Weights of a small transformer language model.
Architecture: rotary positions, no biases in attention or MLP, local attention windows, shifted keys, capped logits.
Training: a variant of Muon for these matrices, 800M tokens, 6104 steps.
Each number is 128 + 32 x the weight over its row's rms, rounded and kept within 0 to 255. Layers, rows and columns count from 0. The size above them is the row's rms in percent of the matrix's.

# layer 6 MLP up, 1600x320, rms 0.113, rows 70-94, columns 192-255
size [ 95  97  94 102 106 100 114 106 112  97 104  94  98  96  84 105 102 103  86  94  98  96  95 100  95]
[[131 114 135 110 115  77 147 101 100 103 134  96 123  98 118 159  79 106 143 133  98 146 161 174 139  59 175  75 146 146 128 103  96 108 139 177 130 158  75 114  45  96 168 170 187 164  87 119 124 156 109 173 139 149  96 144  40 177  91 104 100 135 103 124]
 [129 122 126 146  76 155 129  85 125 122 156 104  96 162 177 154 124 135 100 124  97 147 109 141  88 117 126 101 137  91 125 144 188 140  98 102 169  96  94 111 173 138 141  77 138 174 145 100 102 129 174 122 125 175  88 156  82 125  94  92 124 105 134 145]
 [147 123 111 142 102 112  65 154  80 162 104  95  74 170 106 116  90 192 147 168 131 145 136  79  99 164 131 166 140  87 110 126 159 102 111 127 124  72 108  94 122 117 115  86 208 146 108  83 130  48 139 107  78 157 121 139  98 152  94 125 129 108  81  90]
 [ 92 135 155 142 123 118 114 197 169 141 102  48  93 116 168 127 167  88 118 134 130 169 189 163 125  80 118  84 147 104  86 136  89 100 116 148 128 113 123  75  61 130 190 130 136 169 167 150 118 130 131  89 170 109  97 107  84 115 141 178 127 128  94  95]
 [133 166 124 169 100  56 129 145 114 136 133 113 107 127  88 143 138 175 162 127  92 105 103  77 155  83 156 150 143 166  87  78 160 130 117 192  71 125 115 226 142  96 138 126  96  87 152 202 110 149 108 174 104 118 110 132  94 129 184 164 156  73 109  69]
 [127 123 126  70  72 180 143  98 146 122 112  97 115  84  95 109 128 112 137 135 131 152  85 132  61  98 108 111 161 123  84 168 110  93 130 135 109 106 127 189  81 111 152  99 147 132 122  87  68 158 165 104 159 117 141  99 101 119 141 151 139 118  85 130]
 [122 131 163 119 107 107 142  84 137 124 140 180 137 143 144  83  39 112 156 103 106 156 138 189 135 151 119 134 127 111 120 106 119 128 103 149 157 108 123 186 194 109 103 115 124 121 160  82 122  67 104 151 136 131  79 107  80 171  92 166  95  68 172 137]
 [116 148 115 165  54 120 123 139 161  90 124 143  73  89 159  29  96  91 124  77 125 115 135 176 162 116  98 154 145 116 143 146 133 109 152 140 102 115  75 146 146 181  98 119 162  89 132 105 124 114  82  69 129 154 194 137 120 152 166 169 146  97  74  90]
 [142 163 159  79 143 127 132 114 152 185 121 126 137 153 135 124 141 112 152 148  95  86 153  78  86 166 144  87 170 110  86 134 169  66 159 132 145 134 175 164  99  82 111  93 155 106 144  61 188 118 145  91 112 131 179 107 126 151 139  86 122 154 157 119]
 [ 50 135 198 138 111  83 106  71 180 178 116 149  63 186  98  85  93 119 109 138 109  98 127 141 161 158  77  96 114 224 168 120  99 149 102 109 180 174 111 199 159  95 129 107 121 168  91 136 113 111 145 208 132 149 155 142  88 159 118 153 133 146 144 134]
 [147 133 117 100 192 213 136 118 128 162  97 151 148 194  83 161 102  72 159 127 151 119 156 175  79 162 120 131 116  68 152 129  47 121 130 156 119 112 173 135 162 114 100 181  75 121 142  84 161 114 133 170 121 123 131 147 146 113 120 138 146  90 148 157]
 [117 190 155 185 118 143 129 126 120 129 113 118  90 155 160  97 174 178 165 175 119 149 167 137  97 104 146  86 143 116 128 146 120 104  96 117  86 163 120 126 111  97 152 151 151 161 130 103 160 104 140 132 182 138 168 138 180  90 121 125 140 167 172  95]
 [152 193 139  82 155 196  99 171  90 123 162 157 139 121 173 186 140  65 129 128 140 101 118 162 185  83 114  66  73  72 140 137 161 152 108 121 178 146 166  71 120  94 184  99 171 116 103  98  44 132 160 127 125  97 110 141 114 121 127 146 122 146  56 119]
 [122 185 135  55 122  83 218 126 113 112 175 117 162 140 167  98 198 188 109 146 159 170 176  93 139 158 152 124 173 126 108 131 107 109 167 140  85 119 116 126 107  90  68 153 177  89 124  72 190  68 117 167 137 170  94 149 120 116 119  83 118 163 123 101]
 [126 119 123 115 116  59 100 135 158 140 147 153 166 142 137 173 135 116  99 116 150 105 134 127 100 131 117 110 135 129 171 143  86 153 188 114 164 141 155 172 131 160 167 104 124  82 118 129 102 156 112 123 161 108 134 180 159 113 123 131  91 158  89  86]
 [ 67 110 113 157 167 130 116 101 117 124 100 129  58 169 175 158 118  90 155 133 118 127 129  74  89  93 110 114 157 154 119  96 152 137 139  70  88 163 138 135 192 128 109 140 107 106 161 122 126 128 132  95 129  96  51 126 132  98 108 144  95 178 134 121]
 [128 110 159 153 190 118 103 117 133 180 200 103 151 101 148 106 146 132 103  99  94  88 117 137 142 134 124  92 130 128 183 139 110 115 125  91  99 162 123 158  88 124 171  93 146 141 118 173 102 115 136 155 100 150 151 161 166 135 130 123 162 163  81 105]
 [120 120 119 102  83 169 149 116 119  74 140 124  89 129  87 134 138 126 145 155 104  88 136  44 145 157 118 162 196 127 198  90 125 145 123  82 209 145 175 121 133  93 104 110 162 153 182 141 128 127  94 230 149 102 118 163 172 129  95 136 121 110 123 120]
 [101 120  92 195 137 115 112 108 108  76 151 215  77 147 131 139 155 132 159 159 136  87 162 110 107 193 168 114  98  60 147 165 222 130 106 148 138 162  96 104 135 104 102  73 138  91 125 126 141 135  99 112 125 109 127  63 125  77 151 141 178 104 157 110]
 [110 109 111 185 169 117  77 133  86  76 138 144 161  98 122 116 139 148 162 141 159  91 179 132 138  97 132  59 130  79 174 130  82  97  93 122 139 126 109 137 164 110 172 129 169 139 107 116  81 136 173  84 117 139 123  97 101 118 193 118 116 118 115 134]
 [145 159 121 152  69 111 148 166 130 125 153  75 143 172 133 150 128 102 134  68 167 177  63 154 126 133 111 143 104 100 178 167  82 147  99  88 113 127 125 188 118  98 116 101 136  91 158  68 116 211 107 106 134 125 136 175 151 126 151  63 148 113 182 134]
 [155 141 119 128  97 126 112 149 105 139 171  86 178  93 127 108 166 126 121 156 164 153 143 143  82  87 157 104 170 135 186 104 127  74 131 104 140 141  75 173  81 144 136  59 136  67  79 170 165  71 125 197 190 110 112 149 104  86  90  88 162 128 111 138]
 [134 100 134 147 119  97 160 119  88  90 122 105 169 150 164 146 119 120 125 119  67  81 150 160 152 122 152 140 102 150 116 105 131  92  80 165 143 160 139 133 202 121 197 151 135 154 132  89  94 138 137 130 149 160 116  93 123  67 139 159 139  98 118 149]
 [132 103 161 119 131 114 168 122 107 139 110 130 106 162 139 132 117 109 100  81 111  69 164 126 120 130 165 135  86  90  89 156 153 175 151  96 126 130 117 170 175 173  99 214  60 133  91  40 115  99 162 125 109 143 102 111 121 111 163  92 155 150 160 110]
 [150 168 111 132 102 122 168 176  96 131  73 133 149 188 120 194 147 116 109 179  99 151 110 172 145 128 178 153 108  81 119 174 125 135 138 115  96  91 136 133 113 169 143 159 117 118  78 111  97 121 124 134 127 140 137 125 114  74 134 171  74 116 132 115]]
# layer 6 MLP down (transposed), 1600x320, rms 0.0504, rows 70-93, columns 192-255
size [ 96  97  97 102 103 100 108 106 113  99 106  94 100  97  88 105 104 100  93  96  98  97  87 100]
[[132 199 107 136  74 110  87 198 120 130 129 137  92  96 181 146 106 133  85 171 122 160  47 144  99 105 107 149  88 125  75 112 150  81 177 108 105 151  85  92  87 185 128 183 110 169 114 132 127 107 139 140 137 127 132 116 136  97  68 118 157 105 125 101]
 [135 163 143 137  65 100 140  73 122 154  76 153 136 118 136 124 130 160  75 127 119 200 120  82  97  59 131 180 134 122 108 124 121 105 166  87 108 124 151 106 116 155 184 155 111  56 120 141 144  73  93 137  95  98 167 131 131  98 134 180 118 139 116 141]
 [ 83  98 116 107 106  72 117 143 127 126 149  86 173  99  56 151 118 192 121 138 133 119  86  99 125 100 136  96 125 102 197 166  38  99 109 133 121  70 116 139 119 161 148 138 161  84 181 120 143 146 159 143 102 163 118 109 126 120 108 162 113 160 134 110]
 [ 64 101 118 102 130 143 126 154 150  98 145  82  73  92 123 137 131  66 137  98 160 197 198 124 139  80 114  91 127  45 138  89  80 172 172 137 148  85  73 160 123 160 191 123  83 145 159 111 146 145 121 125 213  96 188 102 150 161  70 159 162 111 105 143]
 [206 119  80  69  96  95 142  87 120 130 153 110  96 124  91 134 101  88 105 157 102 101  81  83 147 161 130 127 133 108 121 100 126 114 160 122  98 160 131 180 181  99 141 102 109  99 167 209 103 114 176 175 115 111  93  81 196 129 123 207  59 108 122 134]
 [146 118 127  93  72  84 206 144 129  95  62  87 141 156 146 140 136 122  86 111 158 119 156  58 192 183 205 145 146 191  71 122 151 127 129 132 147  74 150 172 155 111 107 112 121 157 126 114  51 118 112 122  96 139 165  96  69 118 163 133 109 132 140 123]
 [122  83  81 148  94 102 160  68  81 137  99 141 128 100 126 101  69 135 174 157  98 109 123 175  60 106  83 180  99 141 160 112 135  38 150 120  83 138  69 165 167 158 167 119 162  51 181 137 179 125 160 105 115 177 113 174 150  92 107 199 188 187 146 117]
 [129 125 156 139  56 182 139 148 119  95  86 128 143 177  85 142 109 127 142 138 139  90 175 142 159  93 117  64  90 122 144 190 110 149 126 125 154 146  92 179 104 114 131 119 160 128 134 161  96 163 108 154 124 158 184  73 115 143 124 161 114 167 130 154]
 [147 107  97 138 138  86 176  99 147 167 128  85 101 130 154 125 125 151 145  31 131 151 162 105  92 131 144 144 124 130  44  95 117 172 112 104 143 156 142 117 109  93  80 141 179 119 131 138 136 145 165 179 126 169 148 130 170 119 118 106 134 149 150 146]
 [ 72 123 152 129  95  95 130 123 150 144  72 155 105 172 112 130 140  83 140 176 127 102  55 122 181 113 107 131 118 162 133 133 121 161 105 129 197 164 136 168 133  76  92 105 144 164 110 113 199 152 141 138 155 111 168 173 139 148 118 123 117 151 153  66]
 [182 171 162  80 116 152 162  71 169 119 103 157 146 122 167 114  77 112 162 150 101 102 117 158 129 125 148 149 170 137 143  44 129 115 137  83 130 147 117  64 135  71 133 106 114 140 163 123 148 129 188 162  99 130 113 142 106 203 101 132 144 149 126  46]
 [170 101 121 170 109  96 132 118 100 139  70 110 150 144 123  92 103 122 121  92  70 101 109  80 114 105  56 122 143 162 146 131 137  93 111 112  62 115 157 163 123 137 163 189 147  75  98 161  86  92 119  90 163 138 150 111  85 120 154 108 105 135  90 143]
 [104 181 116  81 218 131 127 146 132  98 140 186 170 144 130 122 129 123  92 162 127 141 112 166 160  83 138 102 114 118 145 161 170 129 103 101 129 118 159 118 150  52 139 108 106 135 120 142 139 142  82 126 108 107 121 145 194 122 136 191 153 137 110  72]
 [124 158 126 180 144 117 147  86 122 145 146  78  88 149 153 167 124 151 167 123  94 170 113 101 128 122 122 180 124 119 130  92 127  98 136 107 115  87 132  97  51 103  93 166 134 126 184 109 102 103 100 164  47  69  92 111 118 127 133 183  64 130 173 104]
 [134 139 130 160 124 109 188 166 129 152 167 111 149 171  95 160  83 113  66 153  77 116  61 124 128 145 159 199 127 129 142 148 130 156 147 157 150 122 159 101 151  97 116 120 143  81 153 180 153 171 195 147 135 103 174 150 161 144 114  89 102 143 141 137]
 [ 77  87 172 178 114 133 102  85 130 126 126 136 188 175 115 123  97 133 140 165 149 148 168 126 104  99 140  88 153 123 115  91 142  50  86 164 122  98 139 145 106 176 118 110 105  72 114  85 150 134  89  86 106 117 155  79 167 131 125 105 114 128 177 112]
 [142 172 115 120 109 129 145 173 108  87 115 150  99 134  82 185 141  55 174 157 134 167 164 100 137 209 144 136 177  91 149 169 142 106 171 125 140 105 119 162 173  88 145  94 159 178 122 133 134  84 172 107 143 133 118 110 134  89 127 156 103 121  92 120]
 [121 106 121 108 125 153 180 149 153 130 136 114 103 164 136 140 150 154  74 185  85 124 116 121 152 149 116 176  95 116 151 109  86 191  93  99 111 144 153 169 155 146 125 199 201 105 116 156 130 133  98 124 125 107 115 101 111  76 177  93 186  97 139 112]
 [159  83 116 108  99 133 118 121 116  94 153 112 124 135 128 163  94 197  57  86 127 157 150 107 140 123 112 146 206  33 113 142 162 181 177 170 182 143 105 177 134 123  89 158 153  78  83 137 133 146 124 136 100 134 161 150 124 106 129 117  92  92 116 108]
 [ 85  98  98 130  92 166  98 143 124 180  98 179 102 146 129 127 159 120 104 135  69 127 170 148 176 119 174 110 140 116  71 134 173 180  89 155 120 146 141 114 149 111 100 164 122 118 155  98 165  85 103 151 130 139 154 116 170 158 110 141 177 178 112  82]
 [171 132 112 134 118 158 149 157 128 148 118  84 128  89 126 129 141 147 116 183 135 150  61 171 209 105 244 108 158 124  97 182 128  96 156  89 119 100 154 130 119  79 112  73  67 156 155 128 183 130 172 134 124 109 103  62 129 153 155 105 121 142 163 165]
 [133 141 134 140 112 144 103 137 180 117 137  87 152 127  81 111 146 118 101 147 100 211 204 121  78 127 155 146 161 205 103 169 125 180 132 103  72 163 169 116 143  99 122 174 131 154 156 110 123  94  80 119 179  86 129  99 138  93 155 117 135 140 122 168]
 [150 103 144 163  60 135  75 113 123 122  92 133 189 105  90  93  94 181 130 147 173  98 126 113 140 145  73  68 191 121 149 193  89 140  93 152 125 127  97 107 170 131 182 102 128 159  93 113 121 106 102 154 124  99 108 140 201 160 120   0 162 162 107 157]
 [ 57 178 139 107 134 171 148 118 119 188 139 129 193 134 132 108 104  77 192 168 122 160 103 180  94 215 132 169 119 167  74  97 135 135  83 127 126 191 183 125 129 114 112 156 122 117 153  58  96 149 122 184 117 145 156 104  97 114 145  87 158 125  99  61]]